Part of a small language model's weights.
Size: 9 layers, MLP 1024 squared leaky ReLU, vocabulary 6539, 7.61M parameters.
Architecture: RMSNorm before each block, rotary positions, no biases in attention or MLP, tied embeddings, normalized queries and keys.
Training: a variant of Muon for these matrices, 167M tokens, 5085 steps.
Each number is 128 + 24 x the weight over its row's rms, rounded and kept within 0 to 255. Layers, rows and columns count from 0. Numbers have three digits each. The size before them is the row's rms in percent of the matrix's.

# up: layer 6 MLP up, 1024x256, rms 0.111, rows 507-686, columns 64-95
# down: layer 6 MLP down (transposed), 1024x256, rms 0.0189, rows 507-686, columns 64-95
up507 103:122151107164134099129161158144161119121089177161165076159111079105122119090121127161061111153153
down507 095:094050130105134141138175168123157136173107124077150097099158101120164155106130145134191143130154
up508 100:100129086129136155138094100121122061120102118112109169109092112114159118149145178115120144084113
down508 102:116117114112098118134123170117115088131115125118167143159134106123125097149140130168091121132085
up509 103:127119096122079105140098103118111085157140132149101158165140136157140143099154128144115071129142
down509 101:153089121122126118119100142141132118115130114161133153128135113132153150132117121128157101120147
up510 099:113128101138105139089154126138116135131126115143114152125123159136106124093159096192126119122159
down510 104:063133155141135104150100077112174154095102142117140128125140121133085144115095131115099127096126
up511 106:129136090137124120104126135108102144110094162161119112124140102165152125098168128125126132140164
down511 112:115135132105148126159175172110158041136104108136111150121136122157124151135098175123150115111136
up512 096:130172180111106148121126158119096103104175128150163114127114197140102141133133154103153108111120
down512 099:133114142126138128139155106154147112119101151086147113133147099149145066149088135144131126128149
up513 103:134127132151113120120119163176102140137140092116118107116173132126119127152145127151118133135127
down513 106:155138131129144090098142101083106145123155145108091074139125098129127132102142113116088147153125
up514 099:131096114118112102096125135121145188163167102139107133099116137082106169150179143118128170108108
down514 103:124079094115163133146106123129109139117102131150135126156170101113111138144134105140124119152141
up515 103:129105192166125099143113107134092087180153178121142114161122197174154143128098133142116139114134
down515 099:144127141103141114102113134067111101103136107175110156130118108157102146130121158140112132122121
up516 101:161123103151145145118121115164104126124135176134104145129089103049125135106110160131122130113091
down516 099:132142123110135114142151151133094109095141136124123112143137150108195125124108146084165118146118
up517 096:131105138099193111120098126147118116148142118129121151115140111155143158086123113126161088132072
down517 098:112121181155140147100138155164079133065115129117145165123113151139106143152140075118112112106129
up518 095:128109120106140166142111128119157072115124116136114127136154105144134142126155114109155109143125
down518 100:155132112118145153131157122149125143148109123087152157148162135137122178099121099086143154096127
up519 097:140099084145115113121052176153094126146078150146107139174126122127137110095120100107136143081099
down519 103:144121129169148116068083116153102124102128166121157135134093124132127141132132150139120120148078
up520 104:147118118102099125109138132063154127172124106096133117153138141178136148115155152136117166147117
down520 102:126152157121117140111147099094150172124090135132123045123153132114162104124131117138123117144108
up521 101:128155144086127163123143142113094160149174101148117140103109135156162129153106158111140148107140
down521 093:125147123179121103100083147131121116119138158124122111118092111118111136113146121100156179106119
up522 102:100089096139057131144132112139169167164122152117152129134119149156144132133119132128134160152088
down522 102:151129118156144102116130125127112132153137090140113139103135094092117148115091210116094106131111
up523 104:147113098167115099153192155114144167138110179068140134110154110140149147128071177107150127144136
down523 110:131094135095129146120092139121126174120114153127120176094148171120140124119124172139109169152159
up524 103:131147147106105125138113115138116137142145150099107118120094139121131129154145160104136119116158
down524 105:113158093157155151156139157140113080124153103091064113118147187107125128129152102142109143119119
up525 091:153127106167103128132120127125116151120147132113133091124109104151107153098163098150141158109120
down525 091:108092137107126128097116140143184097167124105144106100118137138116114125135125126143094093128108
up526 097:158155138099138120144138112122110130139096116087116140138103121134134117092125108080110124101113
down526 092:112096130130137142126107123138182078138138109132104100149128166157075095132172166145143151166140
up527 105:118111144129129151102117172114105087106145127120122165104146121148099130149117097120105150088165
down527 110:137100134153152108121144177179113092131145157149135195148140138176106140105148094120141131156106
up528 096:139141119156129141131160169116131141125132105130069123146140147143137088136096104090135107141122
down528 095:128147120135147109171142102114127139110119178176161083127109111153097118115135151139119150099152
up529 101:152146092144150090112148149118104133102145083123121127151128116128101124112092106108097118150095
down529 100:110112061095117111156156163100136122166098082114148085132083132119112093148132085109136097131147
up530 098:093117128075120103116116159123130125169128112140142143129136140166106090121115134131159104118122
down530 102:166146130132146176110170095089134081111152126138065155094107157141156129134169107140097146082137
up531 093:104116179168139121161124141148103085067116131111129109132091127105111131079138108095125111115183
down531 095:146122138107145104125108153154187169160124083121154058121150121139162176126145144174154162153119
up532 097:121166112100143103145147092115167099117117112160121119199147139132112112074121139104151128127106
down532 105:081136136141135129140116083149135117118105128125098073122119136102115143109122126128135134080085
up533 108:140147111135113152176138117159132126102145115143125125110119127117170115154121111131124135098125
down533 106:178139156152137098133158131119129092116123152100111131100121155092186127148147175071089132151132
up534 098:151099150145123126084140117137129123125124157100127120150119113140155132182139151149177149178098
down534 101:087144148125105118142134103148104131127135141106083108129129119141158150135219192125114167108149
up535 102:107140164139100143126115077144139142153107138118068142124120140138113140144127122155144131124145
down535 098:125141178099143151129113120133117134104097129127074147148145174138096160142139164139134125142142
up536 102:124137131108096127086129108102134135144148118103146083117109113162127135160147128125117127118132
down536 095:063123113152101124146108116124145113075059085163146064114134188117159158133152086127114126142088
up537 098:145153092159158132100104089148121126112146097179128084131124110076099096115147142104120107141152
down537 094:095116128111151187141143107125103117145148101115157076121096129124146128158144141141174140168165
up538 097:119153135139112114119098119128100150124100113135093135104128137103165149126137097091149137121145
down538 099:158131125100117127137154129120114179120123132121153113129121138125152145131117022099114114155107
up539 100:125100086106153137115140159088139147105148117191116110127081090156145107105163087137152087154127
down539 109:113116113132096153145154119155123110108147123117152115073123156095097131119092167130118147119124
up540 092:104163106088093145163087104126093113100089125132133094149118165203151141135113092138168136133116
down540 096:115123106115122114097136168117116162142151122148115167091152099096140162126079109162127104167130
up541 097:155156132105143166135101087154118148103113086104133148149138113138135133145125180123137155114100
down541 104:127134165129128154146137105135164133082114112137119128115140122100163150141115175126071131118136
up542 107:142175154149132121125103113126109079129107140108131162113115147129145122175096119138127116111145
down542 108:161155176141123146131078110124158108122128178107135128127141132121120122129148152118188129099138
up543 102:125125129124148150125156148134164103170130136134135116100147107122146117138119176140134131133100
down543 098:114123142131101144117119141119168119105115168160125142117083131118166154108140205137101154146157
up544 097:107124121143111125121087124128165135138158094145163134106151142147119146177125128111092143127111
down544 099:121188138159098149148136122106108102124100159099093046126116092141139124107116125108108119147149
up545 108:136145175117137109127150150088128106071159129125150146134103117120139112105138158112082157129097
down545 105:110143145115149135120147131121143112160127136145129110093117109138123118145148152121162112104153
up546 110:119146125127155149063138142081141086087182084098180152124151111130138134103104130137113114109112
down546 102:098119149086128145126145116122123088106158116084147102136146095153140096164117172153164098119095
up547 100:121139088126142144045147126124124117155125116106140138130131136117155089152186161125151138110084
down547 096:111131158077148150133102104162040150119158133174123098131147143133092120127079128144121117129124
up548 090:127146159125158133127130136138088136132149120096181097108123110109131153115134125090151154165106
down548 097:154140113124105113110124137118173131144107108155127154141112134137101147114143138143124126085145
up549 089:141114106105166201112117124151195151106133095154153152112113122150137073098112110148104115075118
down549 094:177113155143106116120132098125167111116174121122154155143157176146121110152064054138146113161105
up550 097:101138202141135133095118128081124176146141122127108162109098127096131102099172110101126172166129
down550 100:163118136127151121130113107146075115149144132122116100123165122153119135135155113095060119148106
up551 103:169162157130110178146171137097127145135151138101141098134098125197105156118098133139149095118117
down551 105:136170166149121154140126165127131153130173096144176112079109147152122138165108099111159083137121
up552 098:139139114125129134105147163137163152133133127164146124146122101132146091121132074151093163083097
down552 102:133115167130138113101157145108114118116131099122182179143129114167079128093112064122089107131154
up553 102:122120127137116083130120115124136133149098143119075090152110079167145107145150073107148139116130
down553 097:159135111136157128169145082142125143146125171158135114146170126163153158140134152132102143091137
up554 105:134148133104106138161141155144189138141122109142126176173160184126139097148122147122114132148130
down554 092:132137157120139075139132131122089093148129097142128063148153157143135155139138113096174105107144
up555 103:151124136171148125137137145129123125163111142090106135117126108117135158134152144144097153157168
down555 104:140122134176171119158152148095149103114124109117138098071128141158158144097106156159100141128130
up556 096:143143105161165156142187157145095107113146140134137113138114143119134116095096146130142132152116
down556 098:112108096120106119159106148127156140107153121152098106095145083055115116143141102154131102102136
up557 100:139121104124155122177151100120122151149113097122155083082131146166091140115164099156080134165127
down557 105:118147157122145143125146105105110151145114122122186138078157091141097141163111125161170134141163
up558 100:113137102149109166083127136141122161093079114157128099155142089143121115106131120086112146161082
down558 106:124119165152118149147171164127153118154125132089138065120162133120116160117155178078126110105157
up559 096:106156140103162111115115123109144150109075126155158131125125119192104160155104144135131134157110
down559 101:110080167156113076107123102137156152123095116082120103146120127092145135150119115113105155134129
up560 106:085079138088119090140134120127155165095137163135141127120129142127149116101089160148123175151152
down560 106:139149118125143152130170121105078089140110132153129208117131119124166152112114153154154107137095
up561 101:088109135125124074163111124162114122115099119138172072151115109141171115093136138147147190130086
down561 104:106117108134104163126112128112070100186082055137140049148148150115138115130121129165119132134159
up562 098:101122109158092167105100116153139102106124126134156106147104153125130142140110132125117148092176
down562 099:139150102132156154078114133148149107106169112118121049137073090132160122116186085124097119111152
up563 105:154098147131156085102136127106142142094129106106146122136104102129149101162157155178133177139106
down563 104:145155125180154112088112146107132154108151099120162150138125111134090113140164113114151145111104
up564 106:114124149126120099173165148150088137135114157134108152125144117153132137116168191115100122159105
down564 103:091106154138082108123166144088114153118134155101153113115115127158112150109139150113108149110129
up565 103:124100165105120151143116124117173129140106182164143139148150109111114194105120160126138101140138
down565 101:118165107104084079185109131164142157169086112121115149128154102156161118121118128154135101141090
up566 098:113146132130130106099127163104146140136093130148153139087112094119095100072165113126120141115107
down566 099:092067145146114079120123105137152156133130148135116109151064145129121128099145114109148144139164
up567 113:097130094098112084112122088149142153116096163168109129113181136130158130115099164150111095116114
down567 106:088125110139075114126111157123163127106132142090135098127114114116200104143144146135120118097124
up568 089:125140115164142121155096135193131103116112090113144098127171112098127173121121128119133114150115
down568 095:091098126157093136106151165115131173125132121115096121174101105163120126128159101127084092119116
up569 101:136110095131182164109106169132153190135145102159162108185161145139163130147121135144161141099162
down569 095:205134101097093093120112137096181135132143139131142122129125150122161135179156135112155102063099
up570 090:120161150138121125158173146092140105126127145100113138114127106165135127144156138151163125057113
down570 091:159138134190102121198158136112103138139183171131139081145200127137127124122140125107148164133112
up571 101:145130113161105134167144103146098116115153113159192101095141105128138132109164111105136122120136
down571 105:108139128135128123111087082146152100116131106143094136143122075121113108151124172161139165134148
up572 088:102148133187120149111141083127109101139168128124141131123093124132109127143126121117129179148105
down572 095:156157117131102147106121105143112119098138142119145129127130130141140166121110071149135117161123
up573 108:149136149113121124159122160116129106120137104151155142089146103111170105094130179157121150126107
down573 110:121101159121088146166129158113131091141151133147126202119106113130164113139131134124172117147112
up574 098:122123111177121122099129148122139147139113162100141147102102153140137099155125139106138178132097
down574 097:155127078115071106103117136139129151136113113122175121147120090119140113146135127145120110104115
up575 101:149124162116164140167139115188176130100147133150128099110124115130133139112121141111139106115170
down575 104:145114129178143145163129127138101143158139137127132137107156118142136081120131144132080145129142
up576 099:161131115106125128157076117116151151134120120134108140114115123085146129150136122126119118083141
down576 099:137123098124164125154114076140130097125124136173123131118143156139133138082146142159148078158125
up577 095:134156101151134168121138114110146132101066140144148116097093085110132110102077128103098145100110
down577 098:157142123106111074148111125141137153148142114080116148156100150154125116128147075124183170132122
up578 089:150123113094117131118108142152089104181122167120112097147151112112166120150153065093087088094110
down578 093:144116134122115149114125129141132115088114111139102144150139211144103127136085103155123132137124
up579 101:152102162116144142157135142097150125127145138124130138162116123130150111149128118146161158114102
down579 103:139131117104131127191131104153094146121135146168130141077146083139119122141137140153176132106139
up580 087:125110138136129161142133111095151150158113146113174127155103129157126141141150137122157167126128
down580 091:126169121122149153131141138121110127137116133122144111139129096135122100188128145115093164144136
up581 103:108116165125124163140116129140126114145101086104088111093119128107133108103126127143167152107135
down581 096:120131133106098110150104148116128132140098156142082096144126115148125163153137187160114114140127
up582 090:149115111115122154068129106142124077139103165094104142108140152135139136125145109196132139144127
down582 092:130077120151124175099147128163125127120112091123180171158110154126131094144106079131112143158097
up583 099:122113148115091151150152145153121128164125096087123160176090140164113131133161143133115131053117
down583 094:150109145127112140155099131124107142106157116121103106110127153109136139118072106129139091129110
up584 098:106142163148116140173166141153145154120143120122149147171140105122147120142101111120091134094090
down584 093:113152159124127161130134105137152130128122170139095122150163126106133124125087136113166104113088
up585 111:172128117139139118123117127129074137134129100133125126156115101136168157156105151123099152114130
down585 103:131144135168143122115090155140132161156189107126122104139109166099171146111127175104141053096113
up586 097:126136145115120139141134093117131138127150175157112105107143113168143137130112096128108153134140
down586 095:145128100134120153143107107128126111176146128096123148155133165137118150139118095096104156113081
up587 101:116135134132137117155134098135123136113071142163116133141116159096136102082137127065116152139156
down587 095:108112104152132123177103092074128143138150106103143159140093125118091120115168131172139106096118
up588 105:102112116115124135123120159133140125136109131140142124118127110118136151120106099165135143144119
down588 101:138144153113178149111123153087061106142141112145153180100109128150071129129131160121075110103104
up589 111:150121104123098124131143150122118094102133103112135170094118126150133119139135107132089110108112
down589 111:150092122129079098134086136139156121103094098146154162138157110122111163123136074116115070147113
up590 102:120086127156127119107154140112126085132101114151125130137120105140152158127142110121175144172103
down590 101:130120123104096106106136165101135083124171082144123066136154142141123146127138159139105151085133
up591 098:159158109149112123158135117112148146121154142103118148130137134100150129137140133152149122129164
down591 101:145137110125116098119111111165162136113085145143154156065155184164110125098105118140130098158153
up592 107:122154168136162099134108175175137136131146125129152134147168143123123110101116115143076140105118
down592 108:129117108141072087152119149145118125137132131130148179153162123138134139089126118155118087130112
up593 103:127140126106147116151124106139177132141079134137133086110081101123140137138103110153110114120154
down593 105:134143105107154117127132148083184142162148122119121106137153126132152122130122194126112145161140
up594 093:171093103140157171135126182112093142094101161130128108143110108123124134120174086147108142142089
down594 093:079115145109159092151143110086139135175127095104123134132087136147147097120109094125176084126136
up595 103:173105143107109081147124134121100138175102108109118090145111077110140135171146130130134107162122
down595 097:125172134138078131140116133098128096084157129106136119161139102126123156121102101123170116162156
up596 111:172128140110116132148114127087132150132150118157128155129141140138146116134134129138138113167086
down596 106:137101096099105114134109083143145144115148178098128129109103100118088072182112150145126121165094
up597 093:150147138160105131144140127132142118159131092120140113164146137147109110165152113136147138128099
down597 099:100155141151115121125117107121118162117112134157116108179120162125145150068127139118109130153126
up598 101:165190095105105148105151127151136145086150122160121156141170117151097122106130149058136140147121
down598 099:130149114075142135129112176139112149114143107074166055113132093110113157119124153058129149108160
up599 095:109122135083102149107097127156136114156083126145114146157123102143140107123118126119154142084146
down599 093:149106154083126162125119104124125112146133104126127117125136152142103132173122115135105110116156
up600 109:121105182117109127161129166165103138110159146170105150125134126097128088126101145108098093170136
down600 105:056152119067120110154123174131161106156140154139105147145136103107131132141151150134146117141117
up601 099:132133137131134143128148147116114100122137139149145149101071139119148187128088102189114114136152
down601 098:120119091150106178122158089145126121100124105154124105133105164126109153129129112115108142148109
up602 093:131125129124086159140092124142181148096086092136125147178111120114193080179145136144133116104136
down602 097:164142122112137147125150139126124124118120136119131110104110133150134136125126170131162110120101
up603 104:133131127111130104107146130086160146116106112167085210134138140120149111134157145110102103145108
down603 104:118141121174156145113121151095096106114079124097092040157086127117164112167118127127134128130135
up604 096:115125131124157143140145111111144127151101134120121145130176124127102125078105149156200151140123
down604 091:157118116110135162104155129146153150168145172144126103159155142119170148114121124151127152073167
up605 106:122143187121104133120139123109200123127123100152105141095102158093157145149106126115148137106115
down605 096:159135133130137134154082138136081163071136111107096152161121156093148108132110169154124154142111
up606 101:083096116129126080149158144135105149131154114159141113122122163139132106105122147112138145128095
down606 098:139130141137148100115148121150129131131131144155124103133111107115133137116184125137137147110128
up607 090:122125140114099121145103127125184162091142175104106131123131112166124052132104143107136138123102
down607 094:172116104168102131125116156130144124148120149132091144130121119162129146128104053131105112121095
up608 106:087114141085154111105131100120172118145076089126143103126161147113160106133132138168097140080106
down608 103:113123112128095107125107113120197151120131145161146177097109140079137149143147165147114160114161
up609 095:071143133106132133067129102127112145120151113122118168126122116147167123129167139143122151099119
down609 096:109119137112131167177143117104099122136116140156110168118143138154162108152113170141125094141157
up610 101:101157107158099099102086156134113099132135120099113119088165130090101124105189121127092141101145
down610 099:103136104167065097081128131112146147119139143089112161173120174167121161127160098145128147099153
up611 091:091122087104107146098117118159105128120099125098145097150165078136164101136114126147112145130162
down611 094:111099182124134127132141130161161092150130096142119069110142123142092115136111054120131126130072
up612 106:110068149133101112140155141130116172130123127155117086155108136144144173111137132144138126137105
down612 100:123154165124139084122141090150167149126153133100120092124096160118141171158125177159140134157162
up613 095:154117080149162097111124131138176101132172133144110152140172156106094110116097103147082122110125
down613 093:152149127136115165142159125123134116163103134145144148111170127133137156102138101112165085141123
up614 094:151112071117142156123087119115134152095112105158165071141146130120156146153129093122118144122102
down614 095:164128138148097120121154169136168109108129122139126099110111116134101130141136052121086126166132
up615 102:136113137125135138104104108057135098113119119119149141160135111132125096112128137122124080135118
down615 101:091153120152167124136158145124147130111141136190122130123121099130115168125140109130092128109110
up616 106:169122137118105129126137139116156093151138118123188152095132132162136138111136123134127115147111
down616 103:117132143133112124130136172144110107149177149123180151118127114112067105073109086102096103107165
up617 096:080171116129124143141161177113172115093110141125121124073112150138118134100120131134088140093129
down617 101:138141104109087067164122108175118119109079124080087168128108160131154089125106126146078127149118
up618 098:151105087095084127132096126096115121138177136117136204177152147165074084137140084136181167117086
down618 103:123147127145096108076127093114063165121141137151129184154124155113140136081114130095159130129169
up619 107:100119123098128130136122103116121139156173152135121085109092131122069146137132156104144143156125
down619 103:105090123104115102114136138122130160087145149129124137130120133115135154111115092156112120124120
up620 100:183077119160193118147114117172147123129164105157129118143130128139129142115096104103151127125126
down620 107:179142076099161090120169107124117102127132132129134176125136125136104116125127118110108130158115
up621 103:127115120114120158135137120152144133131123128134121128090134109084114099137117153114167124111147
down621 104:146103136148150109154126124083088158139089187121135224133168157131145111118120167153150162129103
up622 112:118135188109145085146108093118167124114138164110148109123116143109115167151156157176160108107097
down622 103:098147150159144114129068106130131139159141188117081168167107136114106121138121158151094116138156
up623 100:166131156130129136123189130099116142135101169139132190171125123126089115133090111125155160135142
down623 102:142132130143150132075108149105119098153130154115094128131112124116114145137147140137135130107112
up624 094:127138107104096133129135116120151089108140087111143113128102102119163164104141114161138131122163
down624 098:116122099109092141180140125072149182143103090119138086158123133133138161099098122120113135127127
up625 103:155142152082124128141164148113105136134136170128142134131074127138132128111099144135173132125121
down625 106:105091131159113105128097132159116142104145113127173086138118144143184113135110122122118102153138
up626 103:125128071129131098160184135111159126101125093087167127153113120150126135154085113119120123103122
down626 099:116096133141173153129138142126117132140133125074173121137143133129127136127165108155147114110159
up627 090:113113113152125111094148143094082122135147122112169191098113118145121141109108096129098107105106
down627 094:160145164069123111118111108134114130138145127147092108138166168139124132155106075145071088126125
up628 103:150090122129158081121126152106148144125157174132134086157125100145138116146130148114164124173136
down628 106:130135116107108110124141116121132113129122145118101153114120100139099126117139160121098155152163
up629 091:096146098121093138103138123121134171155097122159122106093143148154113144141114123130126118122136
down629 090:133114115170106154159131129115126096129205096145141044158131131110109121114133124115159102136115
up630 096:143098130146145145154133088116101092117152146109116160141177125125155129081121119153146146129144
down630 097:104108137125121148128156076132145151111173128108143119144118125109178144159142101095126141127137
up631 108:152125130134118095146129097092149157122133131123107197164102129131127119148134131107125090145135
down631 103:148138105130152121138096130164146076168112112140146153163104148113115094130134124147086119111137
up632 100:139119108111107125090122127139116148121153102089133120138127116107138104091113146111086136135099
down632 104:133176147106116123192131127141171141156087162104083132180127143126124159138125136120118134158145
up633 103:144103158108116177137099105085081143132060134164163126120098100176144149132135141144141145141137
down633 103:098113134094141169099133124134103170156098183122129130140124104091153093109143181151091152111090
up634 104:136162137134148141121132129119146154127104113085157133132146142136161107129111137117145168130097
down634 100:152131136143126120136115096125083121144127158134104144109119096152138146126163118129161193111140
up635 096:136121115157134091107159112116141115110142130126149120104114102112093121101135214153174167175151
down635 106:137151092144136153150135134112118076145104133097122173135113120112071133075159139139136107143149
up636 099:120132102124133097146172105167160097121106085122141157131135085099134143076077106144130095143124
down636 096:156088094111118129135131076119120130145118106135122171079125129146114118150093108124144103106161
up637 098:171115152111125131097077133166136116137127171115109144093106130104145151129114130164113137165094
down637 098:158152105099109164107163091083070124107146108104140183141157108114119138104129155129133126130141
up638 099:134135167182150078116127108136139136093107118109110080134106087143120145149139118128140152088167
down638 092:163095107136154121157134142125057118144161100100152067162135118059143161105156156129138125140175
up639 098:115132102138146096140182146143160122115107122132135088117113119127122090115128119117120089132132
down639 096:127145104107121184123109154119085128111139131120144143152119152150133127107145110116166112112120
up640 097:130177127143171142123118126144125142174148154128130169079142135136112093103107174158141121120159
down640 101:144150117138155119083157165102093133154139154122155127129148137106152115142099115140132113133156
up641 111:049098137138141123170145156115148133146131086135144160149095140173133144113139157149160123127094
down641 100:125123129114155133140132115132110119118141159162116160108130126133140119103147097134135105139111
up642 095:123157130125124136126101123140099162131142115112124126078069141123137125116119139104115129116117
down642 097:112130140113139125133115089153159127127121159100111112121141156131144128156159103173150126123147
up643 104:150137105155141180148132134111135088096143119183119122101136085115092143146143099125109115122144
down643 102:155111130156097074127150134164106118100076158104102158147135162115172127159112139097097147095118
up644 093:090102184100134143120161123123163080107144148131153165127156126155114093111115097138130162172092
down644 095:144127101162147136134188113085111121116126094095091131161145098114156102161147091114069112163100
up645 109:092111119117150152141092132176131155101150146103090164083139136096079134139138130093093112134116
down645 107:142143105147140124091151152115124148116144077128125148113154141117091108148111145113147108097108
up646 097:135107100148134120106102175149123123114126120181118125141098132120134124147140100099114134144088
down646 100:148132081188136104114144114157125133122120154071150131132144117181147143121121173140116112156152
up647 093:118110119172125109142075115119089143093168169121149126167100122174139133142151131085128118124140
down647 099:128071132148135178154130088172109157103143106175071158138147101146143127153117097171126100119115
up648 091:188134146134108148129114135130111123117103124104141142113143128130125122123111114087144117133147
down648 099:089105116107113091180125113115158108128120087123113164139137117108145150170126130135119158114147
up649 102:109125149148119115137109145126154115139128121115129178150133144122118100133110123155111124138132
down649 098:115137135104076091101108139137122136121105140110141113130115126129101122166115147180078127131150
up650 091:131111120098111204117154128116118094098109153138104121112126125156125118154131177129130155119158
down650 099:143131112148156109129139119116150188112116101183182082146112119149154112129117053135137060126105
up651 092:143140115140143123177118103141153100100133121104123114121156177112141120130131137149174105105139
down651 096:098115103120102135112160164121179127133152110161150064132107133127150151146111097141120093161155
up652 106:118151146109152130121114145146109137125074116131128124144089131085153123102108154139146113136101
down652 103:105128126109048123059168064091101144127124095119160130119138135079171135115116121120160095163110
up653 098:121134134121157114142086176141183123133155107124143113117121187082150128172140107105148127119176
down653 091:087144130089121143125137155148078115131116102130127106086091116129135152114125145150146118097153
up654 102:166113109133125141076089107143123144092130135167135096140106145129190130127121137124107138139192
down654 097:150169101136134122104161146113158089126144118134133062176138155129124108153109149172108125075166
up655 103:121096110144097136106089121106145123126150121153086131167110118107118105162135111090168135159097
down655 098:133148124118124171141105148137138174113079094125097078141146141126098140147138166147149122084095
up656 101:105109176129110142096142149120180150125110127145100131113135139119124131104113114163099171128139
down656 098:137137076153136125122108100092136121117075139154092099176110112133130146094164069088116160130153
up657 098:143080101143105130166130135170098142091125144108120139121128100100085107136157138129120131179131
down657 108:140124128115129151150118146115112097109085078089116220108101139113084105115127078148113135112147
up658 103:090124114155137126119124144136147153125146141112139178133173114103130088114164134150117145142105
down658 102:145127113097078160108123116106139132167128110094139112117157120093101096164136131126172133133098
up659 102:153175113149128163149142160123118108131109130111124100130152161123109116096154158147118121111121
down659 096:167139128145130098122134134149177126136115120178122041123142129149078119157088169105140131158136
up660 101:101136157123126116078132164103098154133160149139113154157139127186134115137142165146165121122106
down660 108:130122099144126172114143092098115159144083177125099157133145119138109162122120078192111126140126
up661 101:085112113101102133173123095149102153084120144138175084168115084130088150112114211117157143143168
down661 096:130132098155166159137112130117109079161116120123095104117147127138180117103145026136121127131097
up662 095:121152132158083107122160183132125081130137113092122133045117108120161139061148120124078136114161
down662 096:149158153119136148141109137142222127124154126119109103123097110099129170135157153138147164103111
up663 098:160129136179104109122137139105101166113122128136117119166088150146106113130126183130105152089113
down663 102:102141117180124132142117107125169135156104101106121238152077181102136168122138110146168141125127
up664 104:085134129124133140137123121137104136105165183085118152135106151115153077115129126111091116137117
down664 110:133113109101112174150145136136131141123117126137117122153140141100122138144132148099152170104140
up665 105:169120123115106188130146091113125147119107108133116118125151159163132139143138117132149084136154
down665 104:130110142126098094110150116107115132106078164114135136142130150106103132143137118110085127095085
up666 102:129126143110110096137103138173140131137122135154126120136133166102093091145145142140153139136157
down666 104:109140116109126140134168139125130115136076171125108088132149128123090147100127134113131164136163
up667 104:173122138119121150100142127135133169130136121117101151111136106120144132123167104149085129129141
down667 098:051140112123133131151128162101138108119145153142121156110117139098098121137088161092128083136095
up668 104:144114136193126151099128122124116110125136112103104127092142130141158109126124116104132114108126
down668 106:142126135129126134142153142175090111084154104123120118107089138178175176097153099130129130093110
up669 107:120117169087119124127135105137126081156105136084128106113102097164169151141134102131109105139129
down669 108:132137134110169115151153130169137121151078144147082126112104135122127145135123122123113120141124
up670 100:117105096155154087140113145168144159099107134145102115155134177093106105150131170158115141144144
down670 105:122153076144140149176127135104119156092107154138145154122124085129122104114151129086104168121099
up671 107:126160137151144110117132114137163151154150127124128181161098145163128130122117100122123149076170
down671 105:128150146121109111119111131146142127161191111131127126131169120136147149150093113111131123118099
up672 102:121085184130151085162161131149123156099098165087151104120144125174158172119121157085067144137119
down672 107:138112092105137145112127125129132162129125131161144220138142136131108130119120080110127146170153
up673 110:150082068111127140084064096126149166110120143070144160149133151151085163119160127153109132128115
down673 104:095086151179121156096091105089154135156126144143136156170103171125159109169148069151147132104094
up674 102:107136160123118133089121143098131131147137128142105126153093140143117137133129159106069112164127
down674 100:126155141174108121175121150111110096128107128115097137129146142097123064123119113124139130049126
up675 100:097133092160170119090097168120134137124114100112165095137099085145105159161150128105107095101167
down675 104:134140078149122128205116149095123121137100167155111141105156117082165113121139112168094165101178
up676 095:191129146155121135127072119130121145090153126116149134091074164122110105140092114158151113118152
down676 093:092132146130136144176127142135156080087088125101123111127112108073102158161176088140123142137124
up677 092:102194141147107113174124174134129116140131130135127083154121120148148122112134112135123072135102
down677 096:134090120136163130121113147105105152131139143115127123135125114142141101113108197142132104138097
up678 111:114075154124108177122136126110164153084127133113124108148134142160100133146106109133114149140147
down678 109:130080136138142103123152063147120117133103154158098134094116131145127145121106069138025151128111
up679 088:094164145134131135129144120136128114140150081066162121085143154136143104120113106153113158115170
down679 083:153096145116155134136157161114150148139117147161144016153118145131122153144131113139095102136110
up680 100:140128079106158109139112125131125096150083106072145176126072149097171134105119128123154170082090
down680 096:128139124111158111146140098148120162147128104153117114142130103128172120136088138146179109120125
up681 104:124144121161122097136156089158168164181123114150141119138120125128139140144162140139160151114131
down681 106:146129135110105119147143162134131128128096122125112168125125133091137125133130112157105089151107
up682 105:106152088111166117081109143118174115112119148127105162159126142154165127149120123110108078144079
down682 105:143101124121141109126131105177129125134130146157144163121116109153161167156130178129163079096152
up683 100:173128148159170144138168141109098118162169115164091166137133073104135126142114126116129077088137
down683 105:133138112127136121119082155115110127124122126135147121119093133152057141156121090126110133108150
up684 090:129134094135153089133160134128102133132118102149149131138110128137129139125125117091159113127113
down684 093:098117135155129151119115148092109180127098128133115092079119136125109156114131108123120112134111
up685 112:123112161106129115152135159101137155126113127131148139101141117164161114136142157109143141146138
down685 104:149140120098137109096128151127140149126115148124147132137121158140130092151134147097107132127097
up686 100:103116102150122155134119163131148085161130151121093103132082158130146126134125097110140122157163
down686 105:118186151068165125110134151125149119142100136144126116103178100098124130124116130124132180151116